Weights of a small transformer language model: vocabulary 4096, LayerNorm before each block.
Each number is 128 + 32 x the weight over the matrix's rms, rounded and kept within 0 to 255. Layers, rows and columns count from 0. Numbers have three digits each.

# layer 4 attention value, 256x256, rms 0.0621, rows 43-95, columns 64-127
156156158107110110067138154049087116094131112137170074170096234117138108163132098151144147109108128186109129118155111169137163152133065115178154090149134122088181173084049105156135133118169158
204149078120149146160097197137142127147118094099100140096158134173104110153072146125139137130046101131077146106087146160134078167109119169111150166103150145145120100133171089148166179090123102
149141124189042152098129113084175109100156143198131099172020113128197107065139150168167137065144104222235154127131146104126129133157119084101066052255090153098137113083150164173173100120140147
156148149132166180107079174159117088097138157052124112080190171128106100126166203082141145148141077083137135146144132106121064140149135075113092130115099168075100110117144154158096182156149095
155117148186196104143091165191133125120149175078169151098165131119099115174146173120095123098131138055039165129140172149139124147115172113166108139138121126129139167137097109116117150174138127
144129218228156070106136149196142147143138133141190142055124145034090142138119163147143068149090147133084115141109168148139140145212221164102135078154109117109188139103077068132040161095068114
192160145075094116111128170122097120108098148176133111178083054149145141130184149110139083181160141228199143011132219112155155103171148094105129060200105119132161135138140091115095113133203051
167106130117204087094096110155149157131166176134189126151143056125129114108144135105100115097125132159174181140154156090145168098111045168080212098186140184114148125147162111170131183030102080
149165143111125091057062252142177130191139096120164162134134147129128145113138113113151112134134160147093154187079160174131076185176129122143152164135112187129148124065162104109135121110185074
095125139154156114070117103206147186103108142076149177159118040130083079123133163210150115058143057183050091119175118120099096147076175117071138073145140104079160108146140099094094163142132124
091083182149113166091133175078154163103123119089099156114161117086133113151138130142129115103073078132074125117149132103145156188006160092133079105130132122115173111138165143077211073214106144
127134141106146089147088184078112126118108147069117147078146082160158123197127159169074148130144126170169154094130090101065212128114158163132080137115148130184086117114123072152137155195129124
099106198177155117181136142102108154173123088086113139083116142096102146132076117166169141102148149042088113113135099105072121155150159102115141107056110152164162134138101125074154185197100183
145138192166116139134135183157136143096162126109140131117103184099084112128144041141145116059116161151031159179088113139134046179112157089161100075138083147080147191184106125161189164124084183
136117106135098177110051116151124159143121141112088166071137107183147117138127138198155127135170122050107187163104046135170124158118105172068071059133108106121152105108106140138110149186050109
219118149149149132107159153145125133136180124000161078089172175097104114128123147074161042089135139055077139100144193161147134142187201159051132163135208144091160089143109063157099160114102093
140207135108128164132139154083053099147113080074077099089148176129141105162139062087160166172181106121126143134106050132132102123135097051128096119080134158178124111142100157101137105163133142
117143142132127116115146147060126087031144132176104091150130121090155152140176113080098176103162160155119160105161190115125098140135146127153129130139125177117126148165122091118119097139197083
165092191132144100193084106117100106167098125100119130079090147106138139147108165152189078171145113108159138117128130120120094132122210084103049167180174116101178117160073116181107115250110087
114174113100085135099123174093176099175117124144184161098103132134108139175133120154097150148140176124084148172116098092058083099068110102082137105233064153143127131102114186169099189122115122
226146144118137112127117105159117126121159194148150090116157143088088101111110223100129094106136103091117129187113154138091153142191135123117055169160167133030124120085155066071119168116134078
158162180141102102131126152119151130151127167157132099152127114106121120108118103132159098196145186113075122093165103145158144167094154191129152159107181195106201100087145109184127100127129115
170103126126160124119096155159144118154146130074142173134165131123136165145195089142100127120103075075162101141080151136139121129072088105163102143142065094103065174139161117089150151154127164
092115103133161147114079136110132158108117139133139159172118159166138140157145120187115121146123108165139134126092116080123124069219128103100128079134094110186126094119111148116170164129116087
118063137142092118111152151111114137110142147138216128162111029149111096119125138118149098144111214094064142068114088085083111158147034110111143127108089105100124146095137075165109145138103078
117148101103139118088106089050103124097135125079119114144136174161126142089120182129109140156149178129133147146176092137245072129145138121157156101112117169117191147149213062064150140132132148
124158195115108108109117120092104108196167144144094102103127186150137109101087092110138113207133111066122159076084117104098184106124174110134109134151094104143147147085153205120178181160162134
189192134146134130132143127125126102133151136089134143082176111110171193079148157135112168080170071210131182188136176118166099118139173130151127082115192124169117130146137129145179132126102146
148044158109096149113119222137157071117071138116157124154092168154071103150156105065040100134097116142126133117141200136167169144109084102124152160193166077102117130107151126166144142106155124
113178123136124145121056118076143096127149116082126102088159202187188153081202121116188118119172157131108170149079142106144085117085142150143154116121154112153096095131137206045119148079068110
136126128164132096116140111087112140124120117112099120116123104085093115102103122152122168139135142035079137140157106124088124150078099157155116168113133149059132138111132066141081112115160138
082111136132160158105051097091080136163142142159122116151125183156088080145118202152160106118072148119111090113090104143108166134048109172142171143096000152125122174137140141068103092127126150
155121090088150124137123158135143102140145156117164138098145122150153145139177147118124111194114111099100163176110161126225095169128158108133174102078158120086062138116178157123108118137110132
128101123104121174079094100135049103172106119128111179144112129171067164146143117129090151155125170099109156150106148130134133143122099083139162180194034134111083155031132096117143151112175158
115145134111129119092157168111139088106163104155150157119090084126140127128085127146091127096109094115075117173201112118100107175087074152120140117103051163096123129115115105096122076144119173
116111121133083129107135118161140170131153128139119217156056102172016091172119150119106118174068160134128119113123125157169129145173052065129124105132086099102142176106127147095137131114157080
142145154132141113112062119148194065093163138154095155131109173123147115121144094089121128055095153146161143166091138223097161143074152116079126134166139146118104104103106162185171160119135172
111122196129138089152107149145123152169146145140139166064182165126112112115142145110128105121093101080144129105132166099133113115067130116131157119088106160116117094094185108145156120139143156
162159188103165145160079140115147084130099149118129129107153162195097158145158104123131094106066120137124150145085150105113102190129132143176124105145122132142130164158145126195132167041133128
124110178127126159118131065117049154119152152135134118210154113124107119150154094142140106134113097113135115068085101115116132087119081154086152177149056149118127128153165112091087119124126076
154150144140134134146154142168152124142108131096132123126135126105117098197101122125185177100132121141174142132160190200142130141104174108152171072099145086100141145172167158164143132138159184
144104141124099149139114158146121147128110117118145100066078100079126133092144099143115114131161082144090095129143162137190164177133153146195145137104148118073159104080130088112119111148161172
108125085131140167126138143149115103164098090156112116155091098094153122140123121136132168141089100169128133154145059080125165132065109154132106112119074139114118142129128103187163123133116132
090144111132170080159111122175182080120125072094117131123137091197109132145102075156103141119111098111154127115124133174105099108119131086092103117118165128151071110173150149151154169104127144
140115204050134237173112063177075158147127129179129168115052106130127131104097089119154092088091153110144085129108159150070136143130100107163106152177114166108146140086106097165148172148151073
110118115137143125127154196156154094150118164156131157195093083103183150141097077087134152119116039168194153115138111131058139166174115125064097127112134111113130202082114155200190135209126137
098166096111095141101150075092123160096178139161122096148143105164109139153115080131155145109167139130084172121130106144086147185130105192119149108104118133105138146171092132122102117133091096
128139182109153109078119083110115153123135139093124148074174151152126164094133126062121127112144092116165134090107143123134108160121107156136111129121075135161146110171156128074100118144123104
151230107151088098147139120152096136126191140164053111139170104113169178084118146146174153135141127090131108147148070137201142133098117216078137117105167132177145141156216118139101140076122111
159102132153134095138164153177117131112094084070144095130177188133119181169129117186183142124111175156101150133112174089110152144135116133144111113164084123175091125198125069102110151074125079
130091073113066166156110110123104144094142154151147132100131139108125131131108084165165143124168135148157109150119148104115128110189130075171176141132169077072161069129116122146149192196082119
155103166135127089162171183176112149148092112138108133085139101127127098143100107096130162108108123160094120186148163129105177134112096149129161123138094113108114121157131106151127102083162069
098136118124102139166167145179144128185059089109104123173108135080123135156096118120118144111148068149132105068176135131117133138158135131154134094178197076108139200145128110147117129132138086
# layer 4 attention output (transposed), 256x256, rms 0.133, rows 43-95, columns 64-127
087170112108121148176096134085141131136207092144078154071140061138147102108160160099137080152111152125125120102067121156120165123117168175123119141132137152201109097168130164137158099087148160
130117125125118151083147044171116152144132090102164126106157139134094128108167088104133145066226088111164088127174142160114109125111111128087126103145151181124147107132125093093128133116132146
092098145079109102160115141162078121184142108147136181077099098062102151060131111141104131186041132091148169164145157131147139154198129140148182114101117132150164161145127132137173144171136117
155098130099130116085150067105159119092138163097122128111136127066158162144115072103199077124160162140079129111111114103139171102104103167133150146087115167128116157051098137142138094165143135
143096120113053125100118115154141110130109123160155100147091210114134167137119150136125116159142128152159149134129106102105152133135110133104142109120101176121110101153124125093124105155118149
194102049097084152109161181114136109136146090166080023202092085157182148112152127167137129085141178124165099140138170069074105154112097138168163113090130118150062126195169117137128056186100078
062128098172173151120103124149159132158165066087136154069098130111138068028096117154132133041184101114077153048162089082132131156130160118135130110169113117084093147084208138138132210138096184
149135130134103088162155116131114080123137143183125140186172091109110063125139138190123104150095137106028113156115155110179071065099133144150135090102127103102113186116121153152084072197093132
110153137111152090113159068179164136118104107090124134134163126123108090183177136090114084115104031130156134081170045086147185142111059109060113086085108049168101097146106093163125126153083163
196128115085138192158149125131129129120165168193144088167207145157149123109187117111118123137122178098124106079160141091119110094134123111102163187080086148097074132124160140140125098153074074
180149134167181105140138137161073085141157128116142122087114149178124068115213194126173104106104122097154114081101130182114118097120089082067152135110160178127159209084066140157142124047125090
160159111147090112123100103127162109114136103127100137188096163110059131106137147029219122081149078096113101099129148142090116167165127091155155133157133077136110150145106131141162136143084088
121121075089125079113081157172130133072127118165148124096132101099087107138178138078168151161114129139142156100101159102106127152174118085080155162174158092136155141081145102109151095096150083
122084080095142186100165151116113087119103137153046139116106113089167160163139144112121172200162102077148093072156143107138140112137114145087191167116091139183120099126125188098167107126158124
141127114129147133104157155178091084117138131089135168143128163111147171136128158081110140112190155161189079158190156141181159091189117113113126113147169073142148102077193106115178092085127147
117087051116121116115173163161079143068111137140127162197092072083161093104140161187140093095170110158132125103168127082148106128055096133167089091122075156123086128145082110151144135084129127
122090130149085155119066059074124109126177106108137151100090171174073151108153135109064137119138161121075029131103129118124150100059150187149080108225105111131145131128096143109133139138146098
142124125165119112111117136102132151102174111121112066067139085111085126129142154133115132116080156108064162128122136142145151192164142170091112158188167121113102173135102129129125111111182124
158151071152120187105112170157084111105119119206137076166077107165043071136112124118082104101163119114099128083129149050196155132153076085096153082127069101197106131115159083138145128135110193
221066154172201074127153151077113170128075105166055158157122167094108122152104117098083099094127086126145097103136163112188147186143097139172059104093129129105073127137130128091074126154187109
103026156100194113163192098200159135092108117135112093133089197112139105117132086144145128172102144170118146158139141092118153116118107185144193129098097157102149150186148189140148048090153099
136148119162153181160123078143107124168108084067114090178136136190101175142171110113129180082085060136118135161179129149120174091141138115159141061123106110131039165119128172075142190108169085
106171158128118139130139112099118133093146135183165125026098095137158108118105180131156138081157171111126159087140112087147163115115166145081144142159136173109140105173075134139077119095112096
170114131181081141097105180138141123136128136144137098069124114179131125116157103138108111113169136174148108123179124129104111141076148160104123131128139137109133178190148145111132104127147129
145107116119142132104115107143101161122146073139113093116091144135100153148179127142120104134094146125119120167118150115131184118133166137137169203133134154067144100184077145103132159153104174
116143098145100105159094179134151100160121114169146167076085101211180084116047111211110114160128029218177146197102159117104167125144103048168066083135108172155066173168084161097117162181148160
138095067160136109125132199144159172078108088137170124085123076120087158155119102134116138115118130151122080195126121147095121156152098123174129107145117133108159121162115110117105099104164056
069145119116154131136108127123141114108083186168086187191108178133178111196128139109188089135137168174204022160102143187100121078110095122062089136127100100206149122076135169087115141084134154
208169105158154149141098108099091152142112057106102113095186062110110121169108131105158197144123132173149104115109123122112122125134134150137102160129153135112152135090119166131077119090160102
171130127120149131084098142113127144073120177154136172172105071137138208156119145130137113107150140142171067173146096142126101107139117130101114093124100109142140114083066066173143149166132094
157138121071139119171167133165144117169141084093100064138130113125131124160115155116085122151056149143142133086121113149172098148200120102085152106121118123147123090164085144143105158139170164
176116098119127109129131118068175134039140183146083083073125122127116191119144058134168099144188164114170109158118126109096116132159158162130077126083156106144097083155045117178119155116115118
088123197133097139085121123139082087141088105162091155096132104135130122107080168137193154129066151147156128068119064143123118130123129111136127161070105142166148121146093118158178148080122143
164037111161068117136121216124199142072145091156168064097061062105088069112023126161081103136149117143067159103119081110121092186184083137092138136135137107105117145172089072108068183210126180
148075113166129154138189122223074160138103101142138084170104133095097088124199151085148168141112189097087177100111135131146112133154082096131120159149177113102153131139127109203093185109158044
123144114156090117166157150137117143140112126077215042055140169084143122133140101193114131130210134089090145167108122129140102189154155135141128255129158181106108121175117106146121116154079157
098141101176167165137103174072107153133119166140121156093151156174122201181065178111138139126165110114121098156131137044135112115165106109091117097145114071164141153063101141142096141137175130
143116090200162174093145088150118093116083111127100090119078106163136159101111103161117164095106082187149141117094131168121165093149134161075137094104184093125160106155118141107099111207169171
132098134102124124134121136106094149096098148106094138154137180079121103109101149140153158121184114162179109163124115143131161063128116110086111186130197123167126086074063178067116094167110149
130145118121149152099147189141192148063092065111117105092120120138106087126115152117113155116124123061114167118176092135070131145117163126089229125160125104094076138176127194156134118106178135
094198153112153083087080115149125175143146164108113121060131108145122118097174169136120149156153070106137106087099134112159118101171118105098066208137137142210160127139088128124080121133066155
164115154175130109095130096094138108091146153188151139217130122236113118200127157096158165092114122173133160101106127123055108126169069084085097134106041144170088035180084140077120097043077088
069133203120104140153164104154202169154116113109144132154145152123064122140096150154049138121169122104103127094140151182134073127104156113149100163203179063113109121082146124118082128154159142
150105142137099178115171145091086131190105146137143128078156135040132152132152146114138146097179123138117137150132147082107162084099134148163099113133136066100169166124096118168111097139155126
133127143147087077079147164082150157115125151199173099147162118128118147138131113163056131105146122099078203165122126145122190104134048151177187132100160145089085132110146147050072141140171170
127172166152138137159129114127098151145116070059107178105165083163122099068169140160098135084142112088078115088141144132229109160038123144171158128181129096204100088155145174113110139067141129
191118118146123123141118156172148143097148080136177087202159117067119080116195132147128152151089154077086132076187094116121127111160168130112132170150158169092094096094071146125099129074106094
141160113122135133156124132109179105116138118093181092169111131134146118141099138139123119145134120156126136131098116115112135093159152095103155124172164143087135086146084103099101083081152081
085106183104173198169068106050119054160097136101134159170175120171133125127090082081122102102061082202100139106172146142170101145099170059158091073132149120111095131067063149131194190196135105
125155104086086140151139143120172147149131180122171128117109129063191119106164146162107117189182123169185084176108145156143074012200162126090133158131115168105163129086128138120104130235105180
087135127161122116129137150110145110173182154169120142101103134116117111076106156166121096139099131113100118184121087146151128136145156157118081115133085140163131178127122157141171112167111138
117118139108122106122197118119118127103085120095150106150051140080156122133176107134135119155104125142127162080124120083171134086194147101143132170150169177102154118056136090113127126081153195
142139142069124078155166145138174146137144143066120128128189092110137099164134113127141137151103129140158140147129121128184127094113195111141095157121097140098172126141183199094109071135112085
# layer 4 attention query, 256x256, rms 0.082, rows 64-117, columns 64-127
134151102151127143133134121091097114146138149145092138133101112108109132106112155142145117177089122147149092147157130132153128143163129166158127113144156108096092148173134110121152120122098162
130126125125170118161148134101125136169127109103132097111123108092169122105101164110129098117161159103122146137103110137133126121141107126103115110102122143161135134113140155168125102130175137
125096149120167127133118119130124175133127128136116136133156165166123119148108122092101138137096126114120160135138122126119147141150118081100124131093097080104115104122143178098126160093115116
122100124115149141133191140143192116148153155114113110125111129128136120123148112127130129144168134143143120142092101120075110112170127122146111128111136120140136133131118145116136113090117124
142132132136122105084139090178120131119132147127100128094128116091140098147143119109097137133162101114147091152107122126100118111157121144141114101146136115119111133141129096131147112095123130
126121135170152134132115145134127084132128114149111148075149128175133108128177131115127123088147112108108146110129122145142174122099134148126104112119111132127146124111123152143143110160153131
131113141155139169105139133133136114110145120136160126108170118122143099136121144108118148129146109170159074124096104110117117139133153141156107102135127124125141159140150116141129117110110097
130129102111112111113158117124146144119149122164101114126115117153096130134147128124127129128136136116121150136149127130123150179143119131139113108140140136153114104175130149150132134134114135
138126129141175130114161147155154121089136132135140116096153108118166131144118156126121133144165144126160108129097166140142143125153123135100112124130117112151127126132137159155141118119122112
148107118128114114081109177178133164115167128161148138103145140102134112138104129107120124110141060133107118130098141120124127156105157130110104107114115162146123110125140120151156118101103100
127153131141131131163145107120120049139098131103099107138106100153092154126123139105119119115115190112090175125187175124114152106143120095090149147091104136115127128145118156116123112153154132
123086113142134118122159130122151110116178119108113105152177147147142104131158093138132155128154123098144110173140096146110132114143160143125072142076138132166140111136136095165175121152112126
117143122139156076111117118106150123096149142127112098145148114122131113083109105111138114098146147154144126145132088121135165128137166142138106112095119152143115120102095123155128107122137147
133117144159133153122144103104106140163111146145121105132103116146088146107134130162137111132154126137077116137127099140129109134147124157147123081181162107098092127159151138119139158160151135
135118118140130090113139087143131150153138120119124118134141120183109125123173135139124127128175144125120117123115081121105120113136161099128106092101157096141107105127151125165125149156129140
108145126143109095121141119150094104141104102135089151125143092173137116121123155151102094137132135114155146104158117150129119121124112151118112162120104146105114150143086126143094108147165166
102118078151107099131126093136141119141135129121104149117134107163106096142133098132080116124144107130131136164128119129097141142169122129147103124154127138106138113168145083158188115139106161
096106114144126152158125134112141166130134137133129116141103137170123163127127129133127122140129138131140102109118111153132110121142125124133111105113136070122095144146133085132111148149096134
117082144138104128105112103100097087138131140143145138090127139153131137126111146116147120124127124130091139153144141152089127142119065128139105112138084141106126167149121097130132139158143118
127137097126131130113125106100112159150121145121117115115147124135135093108143108126124112153169137121147118162143091153128166165128117144107123134138130166124158051139118131168153135153143111
086122140154109103131134108111134094130159133138099123142173101172123112112116112127144153115167196120106113120124099140106125155150122132098113120125119110095112108117137158114116123143177144
143100098139110133118109110127124070109117145143121141140115138168113171133150128110134093189146099167137110131125155156111158174134147132127145095121125119120115142152115107107136143153092123
134145160118096114127154122084108142138120135101074124119118149146127141094124147121166162117150171128108184113168120141154140149120144122142157141116126124091092157107095155127088081112168157
094156139138141143115150119122145129122166135085088141124131117132132113130139107110125109138173110135149102152094109135129130125154124168134137130139151129101121120127110142096138118142119159
115117152127118125083129097116105174162167135118101097140120098139084128101073146126124091105151181171101127102122086131121108086162135106134128071163149104101135119127122121160124111133148126
168129117112158134113152135143110143110094128134111116124136115113124131135124131120113107132139103125144110112089118137092095115179118101122121104123135112117119129135119108130111128112108128
169126124111126119123133167117138146149127126136148166178090177084160158109134137135163147154105125150104105151131125148109158123111172139137132138141157148132118128132114112091126153132129142
099115158090114123110085117090070083124138123162144138124136131104116104115104147152107119107119143088137149164141132119117136133090115172149146141172119133110143139098134115132153092120147139
119140141082134145158103091137118110141119111120155155139094167123104144109150125130173154111063139105112125123153123147164134124082130118121148125140111125130114138101125147097088138145140140
137156105166098107110139111145151105143138144147151114163121151125115108120072121138134135119076127124147127146141134053135143142117153113148155131129147143143111076137116119133176135134098131
109117163125110127122122138092113191155138158142141171124128106113110116100116137138138092112113147129085143143139172170126105078107131136151119106143163111092098138166132159118137124107129125
124159135095134126115108101118045136111110125116115140131113098133084164115135148148135119130078114121115122117188162125138115128106138106119148134106101122139129114147121153124147120133135111
113192088106161117100126110190082153065099122108090124165198139078097087144118158000089139086133122132150147094162161094157139137098122130120165133070146073165144120117150136117100139082116066
126085142098102211163111139059096146147159089106101129107124120155160120124136173130185122167134118105105117126118063169117127101147101127141127058053128109170133102135077152138122118148151146
150128138120122114106131142173111129134115180127099090106124086171216128158159179172096133141134131054208139082183143138099190104141114181129123144097064183119091147128088120153116080145050134
136089182163109082189063121096115143127148185123156168132153151047148154124135133107053161195131090110082172150152122132081083078201096124150111175203098086114147085067074160128043113182142115
083129145115120092031154080076180136146054094118128135122079105144051143099092176147157082150208204153164094087044123158163120206141080139094076067173135152105118113139108126088081141124162132
166131113118152144198101133075119169124195161143086077197171217093186138145091080137096128131121059116141135094066168107134161104132108095134107096218110130126068079123131083134109145180094199
173136122152111113088129100175117222093096192140109117151144177068137135152221122112114211074196118109198070119102113142132108118200075193111101145174125092133162063115085115099112142109091113
101125150125138116179053135132116108137223186133082095191190178122205093129122102105137138150104085170151122143082131157126161104111123105124182111129122108168131145114142145136154134138096137
107117136116147121108128152128101160129164145137138118070122151105168170122097071107114159148097056158165106134154017142159149095171122187115181110130114097154119099114100108078098149161168084
146145160153193087079095123137147115123123136146163164177152095131183142176150139085127127121123124130085109130041173138154134143128108090089145148189126147161079078086194158138122166092120155
204117131103134116066137144152158109116102057113144141076055040201146139119192179197075111154200156091112135114120130129168074192139168182111103173120118193051114135153168135121139106130125131
136156142097101173175144169129118077062145212094130126155162119161164105109188091159183089180124169143102093181129089146117130096122196151129163223159074144125191097143123155177152108158076106
091218097165097101123173111158174113143109140124243121097059126185111139086086175166136120154123164113140115094095095129145075134138169176063144109140134154088113065139088134160143140104124136
122145212110080157124127135118147194168158158106152140100077109203114103105135125158129115160108153106061148070135130188116075145154118132133113094178140182119148112113027121130060112168164164
123172162170109088158140113117074118152154099129135118124142068254199135174169164147121123073137140101061123193102163183097096141063150108127110052111146172129123123142062145115156165104151139
117179189143140140075157120103063096131155096102076134082134159153135094102105123139164119095117120134100100079114118179181052165122152104109165099077164115091075121173113106148103160062183125
064124167127099095127133121126202105127122123082202106074041153166016111072029077157141105148114202220044092113109065187102148219159173165108122091136151157155196167108114145122151121130164159
074124083104147147110117136161123107131117166186122149177150145085144096166105196160198116112092157171203151071111075145149104140136151210137080150083168112079026127106155153142114120095062102
091135139108208129109191087115102142064143120118116083152080140157071094105154137120171052138070122147136187125159180091178188139040107130103145110128104130133140101131116129154143120116149128
087174127187207171121087090176098124124105104107098132181132172122075075145078143055119132039075131174128120147127186106083168126122113084120160133136128086187167154066142093127102170144107114
152148076137156101120159165177122059144154131167144126101141079163198139181190149162082168130136097114145170122126131136140188104097132161106139177102127139092050167137206172127166112163119051
134109160137086122131123133078162144121127072120116134082181095169208162130171106154088112192137166131079102148117121178174112108126079166149126170073102126124104132100077169143182097101149199
# layer 4 attention key, 256x256, rms 0.0678, rows 64-117, columns 64-127
178118158124176089109184149113111140130169160186155146111106084184115126158142093088088125086105126156140182160153131084110190144130152157154160134113061103137148100184080130097120167126129111
143121070137132150130141104135146129133139112126161137123124117126131132087162135152181135137101154146147141086104110121118139087113162102155120096130160122141099104135097148135205136141115115
088160212129129130120112130146133133155157082175116135129124085120105129118144178192116142101142116118125093087161109109088053101124124160126139104171111060110122139164138133141127140152184118
148114060160102168171142141138093135144124168091151121130117152149122146092142139115148130155094125117127096100135124080129121110176137138125102110137117121113108132127127123118162088142129103
154117085134105138141125156126102146149130146108162154102116153125101121112114149105186117130103127127114132113116106055137120127131148135135090122118171142092102123148067133131175099143093118
093146149110162117106105128081087172099143128156145138130134104104109091138130120104105095153167121122136098128077116147142166094131079131119177129157139116179103098102160149109106118151144187
175090089136119162134117150110113147132094141080147175101140145147099130118117148110204096120108120126106120123152097081165129104137134131147089132126136144103080105178114142125144093107123069
150109073126143102141186170113146136191103140188116165144101113128138156150117167089163152147084116161139109171118120056062153130084160166092143126117113145127115103141097086067139132145143131
140118080143131163157127148154094140100121118106167147115172124134092134121122121125180111139109110150129111087105094071168095066141122142124109124177156101140079122156104147163145112131140139
172090107155118157125135154118139151122128171160153138091137161109151127131110125124187107110114115176099102115085110077135106106090151123145113119120173155095097136161090103138114111128108088
095148161111157096106119108113162112124129124159099109113130124112135110100171113146056141128121115079136090124159145195115126142129107069117182113138121120165131142082120107113137156131152126
152108049164151135147099147139114123148095119096188092176144138060153124104102093083210117155137141157140051111087058063121113103144163078132106121147146146124089092173097128151188109111130134
162126039159112154135130098117085145111122161112135100134104189101116120142100109118184091142101141132118100162120106108157149137144168144116089112136143112062113099122104102137176109127116139
146087132165159109146148156098130121159107167148098138116078180124091141142133123097140160115105142156164220148102120099108199158127120164105088152105119199092137076115114101112104107152069134
169111076159120158142123166120118134166141119147166138098128129092129127129097152144189103120135130116092135087117091076107098116140137110153111107148162133116105099174114139149150105128162139
129177051132144096174130064144085117094075137109141131132171120156185124145091149057170128115146146134139133092090132133160125114151084078129094141145138154168157060119167140144134102101067179
161106071124156157132113135125124139146130123095148143118161120119124152115130126113175138189144145150137074106115105084152126112141152146135137092150125152095106084150083146141147119118136111
094163131131127128150158135178135138120196068084152128085143106102145116093104126144135132147150191105141099110129192101144129159144098160163130138124134084135093132112131145100154111138154130
105147183115124094081099104124132121138154083153122144153160121142103115111150107113066123134158154116142131158152163175125114159138073146152186106087111095170150137118160121118145153136139131
169147084128156126099139130137125172133095152143150134126198150081120143143152088141170104100126137136128100135094073120136170101096155155158123120115130139150134077165103112118103139107110161
131121123152120112157144113094142138131118145139138171154115154149131078127120125085183175143113122103162110143086111096075168104138155164148099149176124184064121095089127118156149098144138170
068145149122136117070137116169137130096102078152117113121163110131161096115160095129072125115172127099154126158132140188156127174126083159110196132156081094165142176130149105122087172171160127
111153147161111120144165070129138135141100201118119109097106154170101118092126126095177172144076130145128201133127100144144163156130123114112064163099155183131129126057108109148130106139097148
165110118109098135148118132147123138155150116101164162103139140129117142114122119121161102129114126136099113098113098076155125124139118173129110083138152128118093123149086157146169066116135114
132110144145090153114097100172102138155168085103163170087152123135113129143105154171141096125155098111124112104105128126144110112110133171143098085143132095122080114123087104133152082127139104
149099060143112152153118111144122122122103084071111141159136152101121136122127153143141112130143150159163132094140141139135118152172129083076095109132130109102136154144123150133172104129135069
141078117120124145114164131089146128154091167132112132153095181139096127155125144119133127114088144160135171147155103135106151137140125121106112181079139144109179138116136104131108107142075139
100148207103124105113105138124137131131115147123070148165119137123128136128112126135085164141113130143151144161136137172118132152121144129128129173116126131124157151109121112148095149144119139
111158199132111120111116121128137088112123115138125087163125124136142158128137117111091168144147133124132158151138141174109115160094112116126154143111111130153138117102157122127105170141124146
125144142110144144124139135100134100137132170142075096153091120126080120143118142102117125102107136150143150129176116164119165134105155119125129159121128141136148157114115097113131155125099126
179087142142165108155141126101127122162137163152073130129093123144119114113101144130149134110075137163109201134142129149145177132118138132157105165066123164104158152125106161140112115109087097
096135198098136132086139117148147127091192118184098095150154073112138101112131137140064169117147134102156140137141148192121139167112107093131147142141109124185145140104160126120088148135131150
101183159105131093082109105199171136120214059060159147078156080122135156128186126150097114167138122103117070131135161147175126117173097069187158051168161089191104168142155163146123134093178137
151122086147131178138153124097104156133103171118160169123131137117117106098095104119213077139065132158135122124121110064122148125120158099111074103133139164066077092176080117160171085149107150
088137193089126119077118095122101110141163061190085111143148022108143138115126125173068112121161093130173158121135148162130081161131100132098174147130092116184134139126216169113077142181179139
102139177120058101134070054113124133149152122145123135147190086080065091118126105193081116157218113132128129123084139216147070165135109132149165076152121000135100171084114117108114140171169107
117123040127120110134142121192102152106117165110122134129080150099162133085142118089138092075123110137124107109127140096179137061105143166138078123152164160127139101140096107165143116098122175
144097184209129130096106080114208119126167234131056107191081141142068112124086186147089153030018065199088219160140187116093166192105138125137139212080133109086112178088212114191096131158102127
180102057158068105118107106133140146146079182078117153162103140069093161125077207128177083137065074160093088132144119111140120107147191080129068118120176145121115101170135101149141096121086115
116186138191150128064078146116130154071137046101165152117128146149168149095110126172112134128133125121131086110152131121102120123145111121205135095118123096169071134116145129161171137129162120
119146087112120132173147136129186154174083111050132181124114157127119124131100127127204128137105092144112113098104136108125093097162111106101097081149186134091055111138128111116160046101152139
153121097126122144116115139103159145067081169088123146130098184173106180101084156177096129039099142130111096158133160129118171105129148141168091110103127176088175119180072110179180119056127148
154095052159101148184173216120123149181127177133207139104104150135132113121136106135154119099081156116119095101098093029138143096163157135125076145143133178085114061186081105113146096076122164
117157159147144091145104124121134111123163172177167113108119132106104159141145116115130163182180152140133168186152136169107112178095090150131146124133064142144158130098102111094149155160101081
155052083143144164132169171100101099194149194136083139123066131186112173139136140123178117084036111125132192147145124101087205099086119134087060177109175179088153105154138165101130133123020152
214103117125114100227140085101086091137132200170102145128116215127065138086124181048150149114130128160138205160101100064127141120119131097106011143139106128000143123121070109102063143121077125
109117093162168143073080162096106108089101081184123112169162128160138151036221117123163091102214141114185101124077171140157159079144090122117088066091101118168151076157131174131145143073118180
165108060172123150129150141116123172169107177088147141117103150159132165125136152123183142120046154146119102138106099080147151128118160142180067103112170185104098119156103131135155075118088123
130087047124117160176102102146092148120153146078192129116140227100167146160109116112177150188158147158148074101100049055160067077120112136168110088148122114113102122139061084111166126108122103
166151081154091118099169140124140155139107110051153141114185117114185128117127151148137102138109139136120118068119124083137135100160117134143140128137162117154072117205128132175157121135118190
097159202093165107118121122135161091117160118182076114170177097147140141140147100095085154081125129142123140134150141177098144152108074136128193097114075162157198161104170144139108179109170125
086177159052142163124140067180117122112165104147094116127156076120134097102121114135081175141156085113154155152143133182107085151121121113155159154138141102139177166101162145130069191128163081
042168116125144099093099154158145083081123006125170101135178068123186132103157100198065117126177172059128096082097164112143109112155066181134219120195145108174098101128175152123129096097200206
114124077189103144128097120122090115110114116088152141131165143129162133134109139176167099150133136098148050139087144094100110112138140151123106086140163083120119086156107120131146095125155127